config = dict(
    n_layer=11,
    d_model=64,
    n_head=2,
    n_kv_head=2,
    head_dim=32,
    d_mlp=256,
    vocab_size=2048,
    activation='tanh_gelu',
    norm='layernorm',
    norm_place='pre',
    norm_eps=1e-05,
    positions='learned',
    qk_norm=False,
    attn_scale=0.177,
    bias='all',
    tie_embeddings=True,
    parallel_block=False,
    init='normal',
    init_std_qkv=0.0615,
    init_std_o=0.0763,
    init_std_up=0.088,
    init_std_down=0.088,
    optimizer='soap_variant',
    lr=0.00792,
    lr_mult_up=1.32,
    lr_head=0.0146,
    grad_clip=1.0,
    warmup_steps=200,
    schedule='wsd',
    decay_fraction=1.0,
    decay_shape='linear',
    final_lr_fraction=0.05,
    batch_tokens=32768,
    seq_len=768,
    doc_mask=True,
    train_tokens=159200000,
    steps=4859,
    dataset='wikipedia_en',
)
Each number is 500 + 50 x the weight over its row's rms, rounded and kept within 0 to 999. Layers, rows and columns count from 0. Numbers have three digits each. The size before them is the row's rms in percent of the matrix's.

# up: layer 6 MLP up, 256x64, rms 0.0882, rows 52-231, columns 32-63
# down: layer 6 MLP down (transposed), 256x64, rms 0.0879, rows 52-231, columns 32-63
up52 120:480540463514428525459451461487482541552438552382540499470423411490530397441488395492452468454477
down52 105:442467488519425490505579511464474539468507543463488471447484511573544416510447447463479524570389
up53 100:453464475549513438488561596535514454428506559593622584551508491557537397509525521457430564534499
down53 093:492530493515574559491587495488504544549549445389492459526506562515455595491504462454543420409451
up54 088:590473461433510465463409513439458446519479528578441448451418462506552504430519553509517439574494
down54 085:574438515551382475424551489479469476494509508429484559497528536446516488422545494488446426393407
up55 095:485467450622526359443472549445522452505503556566629497458517460507518544505449569471420430492489
down55 105:485510585397502589509554497519491387470538463502485450483509585594492432500541428475465516538549
up56 140:480499527465446400448604419400473541452457541454525522447554508466538601558507580542394526477546
down56 096:561502492572430514539504651462484535489503535522522514502555477485556410466447513493523498614448
up57 090:462550513514462481416579573449572413548467584511433531502476442465551471489421429489513588462542
down57 089:518482561513456451498486544528492571444521447544422516493560483502522469516538494586432439522395
up58 100:515425506459568482593497406450478527459483488458432399452557512605550555531376519449491520541525
down58 092:437566462460564541475502518493470485461479569551470492559442504394434451503588519453512504404408
up59 105:464488489494482375481395472409464515417492487506508526582421531457486504428474454533487464398479
down59 085:465495497521453532566583515564545461515393515531429511516545474471463454491488525488478422549439
up60 094:371530497519560410536526378543556464421526518517505470456645490431491444519521457478525487478480
down60 074:526465433577524443473478505487457492409431482484480475573519530498413470473442467510499475389410
up61 084:479497524496482527498583388476473558450554544526478480553516455434620503445462568478477448453561
down61 096:488378481479484542434358561478462470495500369381478530471465531527465404483510501447448520508440
up62 081:487498480479445473552438519509591449591480473453488589557479498430506466553438486481444501518605
down62 099:490608485484508484494582497433435491411574509482434425509511537628426519491476594477475511457487
up63 102:525557407499489448534493449486597510568480551479536497491481422597433465407518514473454614495483
down63 120:528559473541535489604551425498539504481491550563446536507534476420516594541508477567482465390500
up64 104:567508511572563567514571445548461534386460491538464514513574551573496488502477547491418547493543
down64 116:493447527537544499517576437557432424541515430583577502506431573523480533578434490483431469517453
up65 096:542456501575404525600510533412570424478457601454540559503480480421479472561480508455514485516549
down65 089:566583490483493529483492540464457533503535563485460465534483485533387566426474378532449453441544
up66 099:518470402491496529514480445465514523432519549523469562418573513518589427595471460587498515421467
down66 092:446450532501339554493501498443533536502498508488441493632496482598575585515574515473546488469549
up67 091:477451557514419525492507529438513458505464586486533425537555422458496560547474465521518512535598
down67 119:504445469476537418508497512518480519529617520487492514510466479466516557459489514477568402471481
up68 093:478422473493469463440514431460390502475440496502540431441491391412541438442483440513369489525492
down68 098:515489557479532549504467480612524484561493352502519453489452609481426481596458522483466518488483
up69 088:433484551517486465645541531583513527476470469548493514530503429411458471535490565485544535508538
down69 077:574549511518460479455483511430503577559503542569548507529571498586488583522486445539455523576458
up70 098:496583540537528548463489405561479497430468567490589480579505453467470445577468491554495478547480
down70 097:469530565472421542534391510567462472469490493477461401547597519492474497540491546554568498547446
up71 126:529523500619486489601526580468493582483507620535455529594463494524547435436500636531558476548544
down71 133:531500483499489444537464455448491495516556486549579634552465382432506551467522452483592546567496
up72 089:527510505455495520558475471530528455412527555506501356482571520543562490458482456581499540598459
down72 126:461508547475467425498537545504538549437444447500492544432413599527464582568471577417469628553520
up73 102:544483525534516529529496475475504453483465524465427512452500473489497551357454482566484557603524
down73 117:570575446487475455501470544451429483575579543540466594431433501476508534445483485478501582528393
up74 099:537601542545484443553515480522539483522507653546555519553484507478485498456391583478416467524536
down74 109:513458491473536436421423531499581448516473508462505611478564480479468424511556504503517521546399
up75 100:439576502525548504540499497496489500506493525499527476512531536459529561479413565569511590567484
down75 098:579522540508521537472562526501555513464444426495524415535575469477398424540542494510493464437441
up76 087:525497508452585493529352521442513511499547554539503465480470446515550535494552434563401518613505
down76 099:528482508493456599409488524531452544486468517453542495576557510551435498499551467513443528415519
up77 100:445494514563538406457483494434405494465506551516504436489495469460494513456501418520488466446338
down77 090:477467578483515524470523521564436594490385513508450438459433588513448443502402531468498496535517
up78 098:398504463567397546554475440450569547546414559523455483477435479384495447447494459500555533493522
down78 086:532450587548491564500556515520464496466479455472485423583511560526486534442548469521431482403506
up79 091:428513525554462572573627411504461597482482526529561534486496494529521579475502465469492436502544
down79 099:559506577583395538542595571489530531457473447567502408539567564495536520480474543515507512496439
up80 111:501480497493595493525498513494458561534383456590472594490532466540551603564545627498423543464578
down80 092:486502556509445593551531520484576491503534540461482397537532448498564490508428412491424438581533
up81 106:472451438454554501567514463503561489338470519554525492430533424467555537528469477430366456485453
down81 107:521407528539520425505508538530529531442445423517484521448571531492453440408534445566535566417495
up82 092:475438397531450427558523442538515517487475581489513515471497475467474543605403545545495493492464
down82 121:484521606505490490492570503513461392591521547507462525630472559503462430582582496440512554515482
up83 102:464441474507423437454530517490485456486467552557456424606473433484585569524499499537447549484449
down83 094:561538539439452430488499554541427481497512399410498456599530464562445520601439551588475485584624
up84 134:552443497531565492359525443381477538528521540525438513534523445512471509588466444544461499465490
down84 123:477511362436507538421538438534437485470529511459423523504532487519546472595547484482464426570448
up85 099:531423470558443511446403472556659562486499482426500537520545483466485497508455516509440543459590
down85 120:426525528480440415487571514530513459509578478491509491477418491501468515503549490434525477533534
up86 084:488506473432459529482517419516480464454517518447592451428522531517577470496485485549412599537489
down86 088:439459488523443479468519528377524504564546509555526476614616402502448480462476555458542481490548
up87 081:400527509527502509485558532489536462437508529535549426445465483417462512498539465578414507534551
down87 089:472495512489522452479624551619476558500452493485444601474434509446434462587522494485473423476469
up88 110:492543448525463516551480456495475465450415520397478364571455387474554389519467453523477418512476
down88 100:424499420434411558535483422507506485520473533498591576489466504499452517466473555478570510546473
up89 100:419376579443472477496504471465584460477533558507569458397430500532561501476546578483391470494575
down89 091:462541461545565505489541484467529547569451469429467497429458444529628528441502444506567541509488
up90 096:476507526420477473630477488477555541455498522404521472436548479429460495473495584473408535475518
down90 100:455478591539501546471506502533446479509438494408498518490448576407523395503573504436495589549489
up91 116:478512514540553519531499626467542546419509533508459504439440459526490414519522465564487657557491
down91 096:518533374510458487451482435381466531546502535488444433525451466530571479467466542519505485450520
up92 084:486462509486523623528509524493563578431567553556466440583452544521548474456505438539507483525514
down92 091:588485452513513384467488517492421530584493510475559559452508465489445446513553505501520538433460
up93 087:460511464539523406466482545429525527620437542510411580473478481538516499476449463454472602509449
down93 082:563522473474498548430550477564484503473469514417525477502554434556531507568584491474528489568532
up94 102:465448485585515497437528483411498468490430524396503554424590485448503507403395455459459459516490
down94 099:463413436526589577437511535578467485514566424486592565420475470511418489506545568551532505505509
up95 098:472503471567465433426492514521469523435491520482499499511442522455449462404514521514438459527485
down95 089:525516547586443578550593485611497491495528544457540471489515485512437459583459543486476552469553
up96 097:450406489399472512509520485516505463380501463519473487530578462391579488506539519535463507464507
down96 105:490544486505491527529517546611534417471474495514562500384475521534462468515436437543445507493422
up97 109:525492492548437470560446564399431474499531563560506423535549483499514531500484529569531614482532
down97 113:444510525546460496500391513420453586449572454514455579497508465555452437394483469452465485562463
up98 088:470499437518496517477501516489500463482409535469419430440507467480575423508462545473605478440596
down98 088:502498538480551507448526439473478518439459399505541479552527528495445501493516435560464478466487
up99 095:358431469499470509482476463461591445540450572443502496527568405447483498518511447511479484461475
down99 081:442501491581472605524495529520503585512449502506443514522406536496641495508406634521455533511529
up100 125:478539468472561534568494489424473470474430489519526516591454520533551524472452560550426545533481
down100 104:526507471484516440523486484440596528525560482409416633444564573491593514484454506482456497594531
up101 118:500485563525503447535604553468579511460504572514431533495457473519538393478572602444502558607481
down101 128:529620523450505504497539458556482482428572556515462510452488471507538544493545507557582506576510
up102 094:429512419404468488496474491474463474541502475506499495495446463498472468337508392473457518481465
down102 091:532540531537555525416493519510475453510505401457521522565506563477517450587493616557441457505435
up103 098:481487559480522449505535441517522490493574526501501449555470415526527500420474572464559500522440
down103 082:439588441527464574445539478520468465482467521463489491482538458485578527555509453573494490536570
up104 097:529454400493453504440526419550520429458462489441435499485472563514520474474485508460534521533520
down104 086:481573446495417491486530543522426560625487462554544483461544428476502562530476500522552479465392
up105 102:571456449489506467488414484509513438480503527425399465566416501473534407463457512424437455538477
down105 090:528493414521423498451566516450600415541517468569504512366569487413512481500464528522540418451528
up106 103:404474457454505524531450449543515424492491518536492394391463542487469538406536529478518445507537
down106 076:461478458498418470526467481383516541490482576521409499587444486480590459486554464420450475412481
up107 101:514454485542459411466512435402512433489474555492540434403422427515391508531488407502526540464511
down107 103:560425518535564487476525524537536525436506484523583530472461462393464518473495503439582533410490
up108 103:550513519586591545479589486485535571482462543553448588593468510461529515575537504491529557534437
down108 120:467455563460499512542494508503493554492516536411489542425448447566552480402519470440468453431499
up109 098:467466405510528615454452448491557453465535553502466491551561427466477528432456448541393591503417
down109 098:533519446490599522520459414494433513540517600485469479447475473573521488480386499519457475483481
up110 105:512523454516551538499541461538611554526442526451541456577551491500589434477600568541506519589586
down110 140:478548473510631510419481420580553482550501510486552532492543453490419547546465590547366525482507
up111 112:558447471500426458496522494506500600472486536529447540519449495425481429525502454489499417481505
down111 111:561504493475614484353507425521518489437438573455520500460509559464505450468545478503447551496462
up112 120:455487495464514533483564459578518574582501466554377506564521548472566504424545459526434628551475
down112 099:497482513544422499470498567479506532495521484525487446460490422552517510556466465532498507600552
up113 104:458468418471426457461555470450535492518515571476447571473469426504506486473486493472459411567394
down113 103:554502456470613389494513395554526518555536473487504514537450524423432465500503553467575577529547
up114 095:506514470432528441563599437461455566541517507526535561494557547400492504553505569564528532473569
down114 086:512568496464502523509498490501495446507393567464524472571462480579615507536663514444555460514547
up115 095:439414541466548527556513545566622525553465530491548593438480577481593456528509556555554581613516
down115 072:553605517558554466531551529446509578444522537547484408579586383555497571496483512526526497517509
up116 107:429598410396498489489562471465532425571443585432558539525572524469536530463479479521459569480596
down116 107:463465543534545557479523595504535520559471468506403521446538506458487375518558461446549552563578
up117 107:525556528485465493579478412515473498529470501564515538476565501513564556565509510534511506515541
down117 100:503543509481497432507543471530524507426422422532414470461609540535510414484544568498486528529499
up118 089:502410499461536521492552439505582477427537550537537454412505434531497528419520456512496502452434
down118 088:559494431457591479476505588456499503548390428413435528569503511522468520560497529500550401395555
up119 119:581470431547566422476463494512520547530531529465458412507506522571431483485453549474465486618527
down119 104:490577486437469492607437516519525510465525449561468548363521493442635528448486458545540464556491
up120 101:573507435501453446511387466396480496538459505445496524406543480362447479460543502527528530458509
down120 103:451446564556503551530508597533506518478504457454544450569527625546482511526498502555548539406517
up121 094:457460503579541519448549477408561634472569538477458561539445472488515473451566568488457505530523
down121 082:445531508474456451527449451505497494499531477509491511480346457480586569462435501544449491586550
up122 088:526332536474552507530549482486506557488505546484545471534492516524451491455572496646520570559583
down122 081:539457534461463527570464486540490527529464638595513564518581366449483503454532521593510418529463
up123 093:491500508572535435478498450446436458455439513513546498469503505428424446396445389473500529453555
down123 089:525512504488440531483502571499450527488438522535543586535534570514497424485485525522477425454457
up124 095:437537593477514533550510465512486430441507555474527411385571446485481489459515466499498576538464
down124 091:498514370546517442560552430509520486446499475419518546524454484498514501588503409458498527524497
up125 100:559556406470449492535544533559511525475509549608532581551607538500558410525409571507489558562532
down125 094:468563523487403571521565588445541535480472501517528461454571523529536587562483474499492437456450
up126 101:536442437549503537525489474379463595518511428488524468522372466497501456398461523513503466526553
down126 103:500355499512462467481493517506458564506548505452442486543374587555445573470525558532429549527509
up127 073:471481471515511620507480442514635443508516585516516426493437508416435569481581518502524516562532
down127 129:484463562556514493422540469560461484471559419570574566441427548555489508566447521486440529460511
up128 089:433500485546435481510537467466586554471540511472540418477566434526475517569462441534431494535450
down128 083:511517525544469528449493510513574464414517470532510417600609532504548509468528506524508498492432
up129 094:612435454527467498498540497498417444499446509503517501618465455503522550551507492566485509585541
down129 081:545499491532405502547432468535483507481415554503585382442571457431484583569489493513482486452475
up130 113:522460457485475436447485509529516478487481574472518432486537524552494598580572566520471482556634
down130 096:473568467497473504562466439416464505504541403489432563459464410439521453405437499480552547505479
up131 103:555432479506528471476643470468506457463448514456479463435454553423440552510559480414504489540492
down131 125:502606566501500448419528468536547491469479448532442520443490528560445520512406553522394436509458
up132 111:515502497544560503576502463503498579441425521543443538503412469476590524498429474508478451522477
down132 102:514591414400521587471537515585504551499518584500514573456523475530548494516556469464478491454517
up133 083:475454469513432518458465423408408411511465456468475481518384427546398443522438449465494512503490
down133 084:448501604458435572464442515476513427496442488459488434514550571503495499544532562508452446395598
up134 103:540561450476457524528399463540544510500470470542506473475516474558496425459473414544433538536536
down134 126:466480398490465422449416485534460461534480498522584455472437508433576470460462410557394473516534
up135 099:485456412465553382465466520519490426396491539451466487444470391435393471539518483441509472445512
down135 079:593460496540456540503430515486451500508470444551508477546541563525381448510459505484450467392435
up136 099:470468444434455545542498434504566428432552549502518489555446455526479565434451400484443560448475
down136 096:480478538444585554515517561452456439530422565426523531526420539476580501534516509450563547523597
up137 120:554578529567572493440503507547478575520483458534445495571458539529589537482518489551419515573560
down137 126:573532506534569420502514435505396535549496428511475511565478513451508471465474535533488556527520
up138 095:588458465532488472549449484525498546508537522524523563597492516522531535481386422554455612518511
down138 155:460405501539623462442473498471503531506508557479523463489464514419423564390504498450473539476485
up139 091:448586459523469466531534463488517522510433550572495488415482547452561590503541564583461490547515
down139 082:563542582494413558536525494487479515534474530549376467526510526485414474489536551527605395491505
up140 103:596534526492490549511523470456493446448468614482499487492566527543483601568558463489519601470532
down140 112:469536548493580420542486389529577565469567435443521504502515470492543447529496450411521478463457
up141 099:582528455498625459493430464500432490431534602508495575460645511470467460482424511448458555456515
down141 107:497499518478474510529491515450475563576460469494476449618469485513598524536519492530537417430528
up142 097:585588500535535578484550497481539586472477504540460518542498537452491475547490476507465547604482
down142 082:510490524494428576439562550436450511527431537526472570480599511519556536538568483553592506466515
up143 092:477447435434502447475430488570506491446470583409504491474515439457511550521525536481429471553546
down143 095:571485457629463518436438518445523493606542483491497500502494575519404466575435471526529406446402
up144 118:556538531564432490492465406521649451485546511520463479455485391582519448477456534479540467546481
down144 099:534474440588464497509440557508491491497577429425559568486443566513585393576500447485536414588546
up145 094:551494485498542513466531491459404579507535575494496523562493498483464543423584401483524493582485
down145 090:565491494554479514494531529507502530531591476510468493547528555478481470598462522471514385466562
up146 107:486477460503556478511489513484448478451516582522535482585466552468485431443421467576474527528483
down146 104:533433559466407458489470511551445457486501532497552536528461562505504482542526483441524477542431
up147 110:440456457435521476488541462515548470581401527475431513595489534515505447503511526526446546533390
down147 108:527495526600504415509502540411482554504559499511552529449487545570517475460443619544538486502470
up148 109:513548444470455564541466495447524592503497496562427462497531440449612478472489587529467410570510
down148 115:480578543520511425427513457432510483583510486524483545527511407566488448492424526533450516498499
up149 105:500498475513504501498525486504459506535449568534396546431466406511491443519512488465467418587454
down149 106:498489525507479425504458502527509534551434425449489625457458543580467379564489505444542531555538
up150 103:546509488509520577554484475515484562526456460598467538601441447580581496517511556514515476489486
down150 109:548504588536565481548438524408512487559528456501445517387521541448604459526421511432630435590476
up151 090:467468443514413383499506469474516466565454517493491458447495466451462476458557481505451484472563
down151 100:380491551420473498513534534496540568507511527482536566430398465544512556521592549455529466423438
up152 091:491549493444427420480486559455481528439433501477455459527489443532548488422410463485423528531415
down152 088:542479509494464527458490516563500450552539397422565533420590529464451404468529508442466449493441
up153 084:571459477499513512544503431468449495492513567471537540598587574467606431474452545443492531459442
down153 087:438567540465486571464490551395549474516513475413454466496447468547452484544482430514557477518636
up154 095:498375594518380492421515442502489541594513482553500455532482538513515481523444487514458516490578
down154 102:475535481501595500481537536418474516469536431465493567521474556508439406468519518491498572475383
up155 103:416548493564489449552475462492539486495504633454472377507476530423473495500502496473458381556506
down155 102:516480475520535486498461618558498547541491428484530569421493509536404461490495479558561575520483
up156 094:376507441516523472513555481436506514508426531494428562526387506517543493492472568593454510425547
down156 103:434468461529501550474458512436476511475613530493462481455409423481527622556568508480550502401518
up157 094:478521424558504504491530426464508625486454493410483513532502412564434504523433443472449497455483
down157 096:514507565413482508508531526567535431462541532633489425425558505486520484529543583456410507554504
up158 091:512469440569570505524590494552505529493480500484526544521518594472472531519591546498426450519583
down158 073:441501524500493442576480529486529527506449534541482487481488465490461533543440456569438460562521
up159 093:488387457589522527403469448507550530524462462488513503548443574487485565480518511513500464521552
down159 083:640591512466463481509518536496499421523452404454425484465573483416615492519478568492446518549544
up160 090:509601493473394518483448479613468475574455539524478513511449416463467489443493445561477541506519
down160 091:453527530614574540511489570416562504493520471583491495468489542529468528540529438480493404595479
up161 100:459460492466372546489451480558522505491525509541414567493472511500486476512454562532411473500504
down161 078:452509453525606518493498512438454425417536503445503438517500460483451511435457427488567545533484
up162 102:546570452480499567523498489581494532549558494594497487545515491524486450520554596553450518519506
down162 097:428506462517524427508562463518537505460464547430475540470452457516528550516549530369564461615483
up163 108:439547504559488490472523575518543529541490523489531611475533426510548512456481391591541533479543
down163 110:405474411555524532500440535391529499526490589509573530541560492487530461480470559551498466445595
up164 118:562532512537509552488508494536481562454470568601438620548452537512518445558447562531415487535498
down164 107:538499510521470479496447496512583529470529520535376592415530441486533536532517589488547489524522
up165 085:438575478404495456497518510520428459472494478583494467403472504554494393494421495604481570587457
down165 068:526450491587536560540621455476586563539535528458578506590554445461526544483469492512489500490585
up166 085:416458438461557546532476492603459523478482534503363542539443551523538515447529566557466509544530
down166 095:598487521484459535465553542350491500498485386499540438576538553581467453529489503491466554487429
up167 085:512484632455497437579580386561492564477450447590528511563477512505458508601465453447465552512455
down167 085:473544456411550548519490562525475554541461499492589414495465481427559521457593542535513505519506
up168 087:488458526531488488479381508481519464422519517513527491423457449387516456482527475461453556526607
down168 080:604497501511464458455473487481488553538561375476467501600497531464486527512497450506435584401510
up169 113:619505563593420503513503454441419534517538500531487541548417500442514527424430470514472541547419
down169 113:524525493551461531454452528631516501454505446479470491503516492442473470455423545447477570508500
up170 098:501557467431493502444537443517474486494487536420506535454531492479506520452595420537441570566444
down170 100:420537479434567439575520397503445532603619495439434464468407556522498508524503543503471551569536
up171 096:473521466544572498561464426479680421462490476524453464452584509491500450491417487469560550581476
down171 092:453517548459487554438506537535401576531440495514427538471495498501422491484565534560460512498458
up172 096:529507506515528542500518440562491502518456380468468493445464448422487424427484455513478536484473
down172 071:450450478549497453537454444489560555516469602513513463528540467504538625521439585501459453569556
up173 092:535548475482528489547489424451564455478448552423486421436517446501546434519478510489450540489434
down173 080:444450437488556512549485589496509454517528531544419511510583495520448463513553516477505470519508
up174 091:489467418526474454455498481580501483540358569474465577516596541389486504550404533539407530498505
down174 097:583563530515504448523556464516552556464390455625476497545523529553496484497641605510435551474548
up175 103:437470623525428473485523515500472492493491567524542533539424476442458616503510550479471507486495
down175 092:520577329453458486477424541546570498495502536491426559469517503495476432487404467531512547487445
up176 082:482542481456572530641514490523532454481535567521536543441515487449423559574546506540532440499546
down176 083:565501488489596476431460457450459507477391584489449521494466454442541406527503526415498411492492
up177 103:542510436458435441481523396474479552465442491515415538451477479524482411544386489460371419517524
down177 096:421425512445436459529441570512481512503516437460472432536458453505512508575476525575545440466472
up178 104:574550566544444510486556537464492473485527514474533498498431388539498481469503561486561487499586
down178 110:507577481456555489614523459437533555448516551502531380458575563465537473473452449447540509445418
up179 100:458463450530482493402490455464508616533567553469556542585564465557541543538495445571460516414496
down179 084:480482559442540572567537560459554480453494542503466471483583503527554514466511468458546548583547
up180 102:474411527491494483502571512536530464534526558500493509530578517455455487471415515514502501470575
down180 107:486455466522534496550562556500476446522576437461424529491508573518570430458555570528500540596455
up181 121:498482549487557498529486472608559560547437576507508486476576478542572531613512600491382538567580
down181 090:585445481426517518444437584472530559485495505437545413586490540531618455497505451497468525564540
up182 115:538466552530532530484445446468523546378428529475486490517545544565501521433457515404527487598525
down182 110:477375515498427478546533500497512553573565419456454504517507511511599389545485586540478439491592
up183 091:442517463518540432447499477433489427420497510529559465532453479534531415378494478623557531522560
down183 082:610498510494462496534534547526514565522462416525494563552609558584549451551522450527483484439516
up184 103:526483396390419462476502460441500471574442497558523556613472496462540547543555440510522485521574
down184 121:458536494609585560495518420538500493503583508555487548527459391473477419425440446514479464463535
up185 095:537474455570535384510433485550576450435533511529458447540602503459479437455462447467442503473454
down185 102:553507589500413504579503570468464471510532583586589455509444456548534586404429453462568528520520
up186 092:568487445394473527581516518527425545407487556458555568501486463512445469545503532484544548522510
down186 114:515533657421523450453521413523485470583526549414467484486468535534530594581491531479441534508529
up187 098:482530579479500485418514418526564457533515546486535464481521470545536534596510452466467562467514
down187 098:499537595485585567495529498522523548544545434537527517544459424523430625459565466543545474432513
up188 089:485546465414451486478528467458463569524456562457582448542541436469548485578619452546485466536657
down188 105:541453514579516496490486530456489559468484537452524524454486627449533447487480541457557473445538
up189 091:477519516555587451536475534520449514504458508410534530475504446383524521592487430451419523570405
down189 074:587427509525445513533420587524509474510482503548478510560625516582366473539528476540485478442524
up190 104:561544438487454465469617483445492499517521571469510615440537479492437449440447434453436438466508
down190 121:539429526462454537573504453490529533523494423562517605531419458512443559530512527448526462548562
up191 102:537496487567428653615500469511500545558398537505510593508500481537491461549507559438480512471551
down191 126:504510420488491467500482505451520482556462559484572553573473469418415449558612459538537495412407
up192 113:586553398506498488435533431527491506544522537484431479517509458595425431450504484535407481555476
down192 112:491461459495568569551525521548579523507536521505586573523422576533500513469535465537443461468521
up193 119:393517479486505445446458481443501485529497510517471486540551495447473470497550538562388521545480
down193 109:501482506444565459439476446494498501475473511498503477482473451428398492480575469553559594371532
up194 110:566444432487502517587450577513515470500520557502496558498448547572494465481485487489451529527515
down194 126:510451500437601430569526509498456576524486490487498451458494541408572539545421448525481538470440
up195 098:540451407572451529411487478426535564589471614558501506501548572563481452519558458455518590577490
down195 109:462454392587505533445447433507516527500461421472532475538499426538490556496540535526520482453500
up196 104:593472524564569530421501447465569474430540533455539492473581444550510566448427520549436581454462
down196 105:585583415546462507483446423530497521570549487565612511523613496442497501519463501560530538558442
up197 088:469498502492553552463526484548561620535473449470483524500555468526455519473439492558526595612542
down197 082:538532528460475573456481535409467497467464535512507465587503407561503460529586515521602458439435
up198 097:624430475530451516498488548518570562457446473548439443535486440501530529563478574501454559537635
down198 079:435506433477529526481452456514461467532433517535550539468529499531538487450498461483540465449376
up199 093:559474544497480505488457482556473477464524521577507474517504458521369473402538504517517540501573
down199 080:554428532508357420492529538516510559479483454473403523494481536489583520537423481509510555511482
up200 100:396418489483500544602525515441440521521470536464360452511476469498562587463479598497472427491511
down200 078:522485435496422420492516517564445515464378587499563497468458546470412546542612504503428529483414
up201 095:526503524524449439454499532599511492564527594574466558496605518456518531586404628527417536537516
down201 102:549491489504494567506489429508470510443507433540539457564511626547477522379552440451572506464479
up202 105:482467432449553412484536464454472509408536632473480496495461432431454453474410542448483431473505
down202 118:419496469511539515441456494494396510528581434452515478449454461444400487517499569531478506431431
up203 121:466505425465482548484557416513534431610546536457486477564497444476491517511561403602448495468520
down203 107:501499454520463463506516521526507512655571518532481413563481542510555440478406534515541437541616
up204 109:474540514409569462545476555444509517428469537467537467458524489521606467456458527487517553601499
down204 110:511510483522595538468520475482522513529545519465544523554407539516535542449567520470524516501531
up205 107:535471426508478495559436495584605472547564574481543575523566561494530532507472539512558482516509
down205 085:476541443542479544490566539434458524435445475475453428442502465582512471487495485446433515517439
up206 090:512493443509487479418421499466564492448526540461478407517513454452578497511426602595533533500465
down206 091:448475515480462513543495614498469473501410439527577568403479608484347463529548497508439561497569
up207 106:435450431433511490450539447461475480450469534521464503417544468461579536518422545566411477565468
down207 102:433450561503448532500540469479597396497435536426432517464560499502599481474457480413485480554490
up208 112:530564515558521450499486486557572438481490552534491367478407520471390531445396388500461480434434
down208 107:496483524504598505538444404522483440499493498444532373478482452533448484478530490495501584491520
up209 117:460508507570472363502538547496493445472482579600511518541441470531490416363483529445429549507440
down209 114:453496532465518515557416483530529514507520533557485587571554494485496579379525515470421542559529
up210 105:487530459417414482557481501511551539477532611495408502526461499434546498566465451515497492550583
down210 113:465449500526596558469503559444442539525521422534461437509403482448448485461468490540492420504449
up211 102:439509503430507463409519462481482442535468543540505435478540416501608527554428552601430504491570
down211 115:448493410572389488397452475543565384504567519557497499456515525559488486505503567585499527492512
up212 108:453443513544514443527520472472490447470421513579564438449584477531535514526496416528497493546599
down212 094:530612513442492567517494515513427503592586487522438536468486498412469425473404500449553523567544
up213 124:577488490533591534476543581517490604526513533488461481554534498498521422496393520511419458537544
down213 094:442528505516436511562527374472408570452480609431558509466533492504455442470527404456497612526496
up214 090:494435431586482524465545489550502456427444576483510456460425513477473575504474555435434435483475
down214 082:592360506522505520476486559426433561476491403611513502573495563585449517506473510500545483448408
up215 095:485491541446442618534588498544453496505499515540544371489494483489489537483402472477469533500498
down215 092:503512464456481474493388487472478527537532436418365424525536409443456473526402481532453458431517
up216 112:444411502468536454530556460471634478465545546577471575444540553524546558510444471526479520588456
down216 135:470392574460542454411476415537501522450504449443437571485481523450590489536446552438459496449488
up217 094:433506493563464475543585431521536472518457576579446530568423526604559558532541521491430480518463
down217 121:535526606486574528515453532543529504582371426516529557516473497524462495540526508412494506504498
up218 100:479525517596572492527619485551498607530530440459571537550409524593535529521486562545468531553521
down218 072:442530487458446556511523501514534446508428599552546444485665427518528577471553493537537500523480
up219 100:518539480515423512549516454466460478447489554440422554464410459355544402518404529528380535478453
down219 110:466508574556467456497499479544501526556485417561529440474500473446409596437473443545490465462582
up220 092:554554554570516554480594473508489487535456440559474505510496529490525410526554492510437585575561
down220 098:495430480455537419477492568510478507462520511573483452430502522502520597468449453613555456417517
up221 083:409495477575532488506534435526440458563564540411544515470494450414466570551565487540410520556487
down221 078:504497515601466544459529599481495544563457427534444435522615517533499591568515554553458456495475
up222 100:452434480439544542615488517550557389475456501534488451461502448466494506552423438482573526492593
down222 087:421486383513519524443431506473466568550557545416480565601413474499525464424516524510520509537467
up223 099:499517486507488481645473438506461495399561560546510485482520495544488438501537406545472550502438
down223 087:553466448555426531429443530433472492496416492499465506561601548466478500456429425533497474498537
up224 101:578490472557471427507529465422430492413432523534480489530454506461544471488509569563416536547480
down224 104:408508554493513469569443532447462496491514524488492416589397441471549500518524449418555555448461
up225 118:504503510552476520466526520564423474370432539532590516489510474478508504520459351498508561503496
down225 113:514561555541466461584471500488417462558522451380459493463488553528492475590429466506526530478397
up226 117:446442508612547506560571462447573570479444568411409461499514526396549526531493577512520406540434
down226 100:560556425523501497505459503470421545516542615618465536541483421497550498497506515447476535605492
up227 086:551548489579525653520411445527436471532365614498479513475479486500499618438506500601472497497499
down227 124:594571538512550480499408472542462446591509485454437611489474562442453576550454478573532543476474
up228 112:454527525501466450497490402523512469409512520439466464482447442524471568513463523549525533513431
down228 089:517536467484604560557501452559494491495494446478523472553493512460475437469511472471442488441581
up229 102:472458569449535555472505489501508505433576543465579411481477511538510511494501428519489507534518
down229 108:602536589412559589541491573552504505457521400549428492481397480487451454447500549494460536566598
up230 075:429469516526540456611471521487413532556524588470357503555449503448515570485517571505505572569471
down230 084:540433529458455524417456486558496453445387565494576513417625525530512499489550446515498458462513
up231 091:569449429508515565504509465528469498517502520499469604555582424485529516535482495479454504437507
down231 103:450616430529415486497463476472530401508496446531623435435526559525540499475451495555564513563423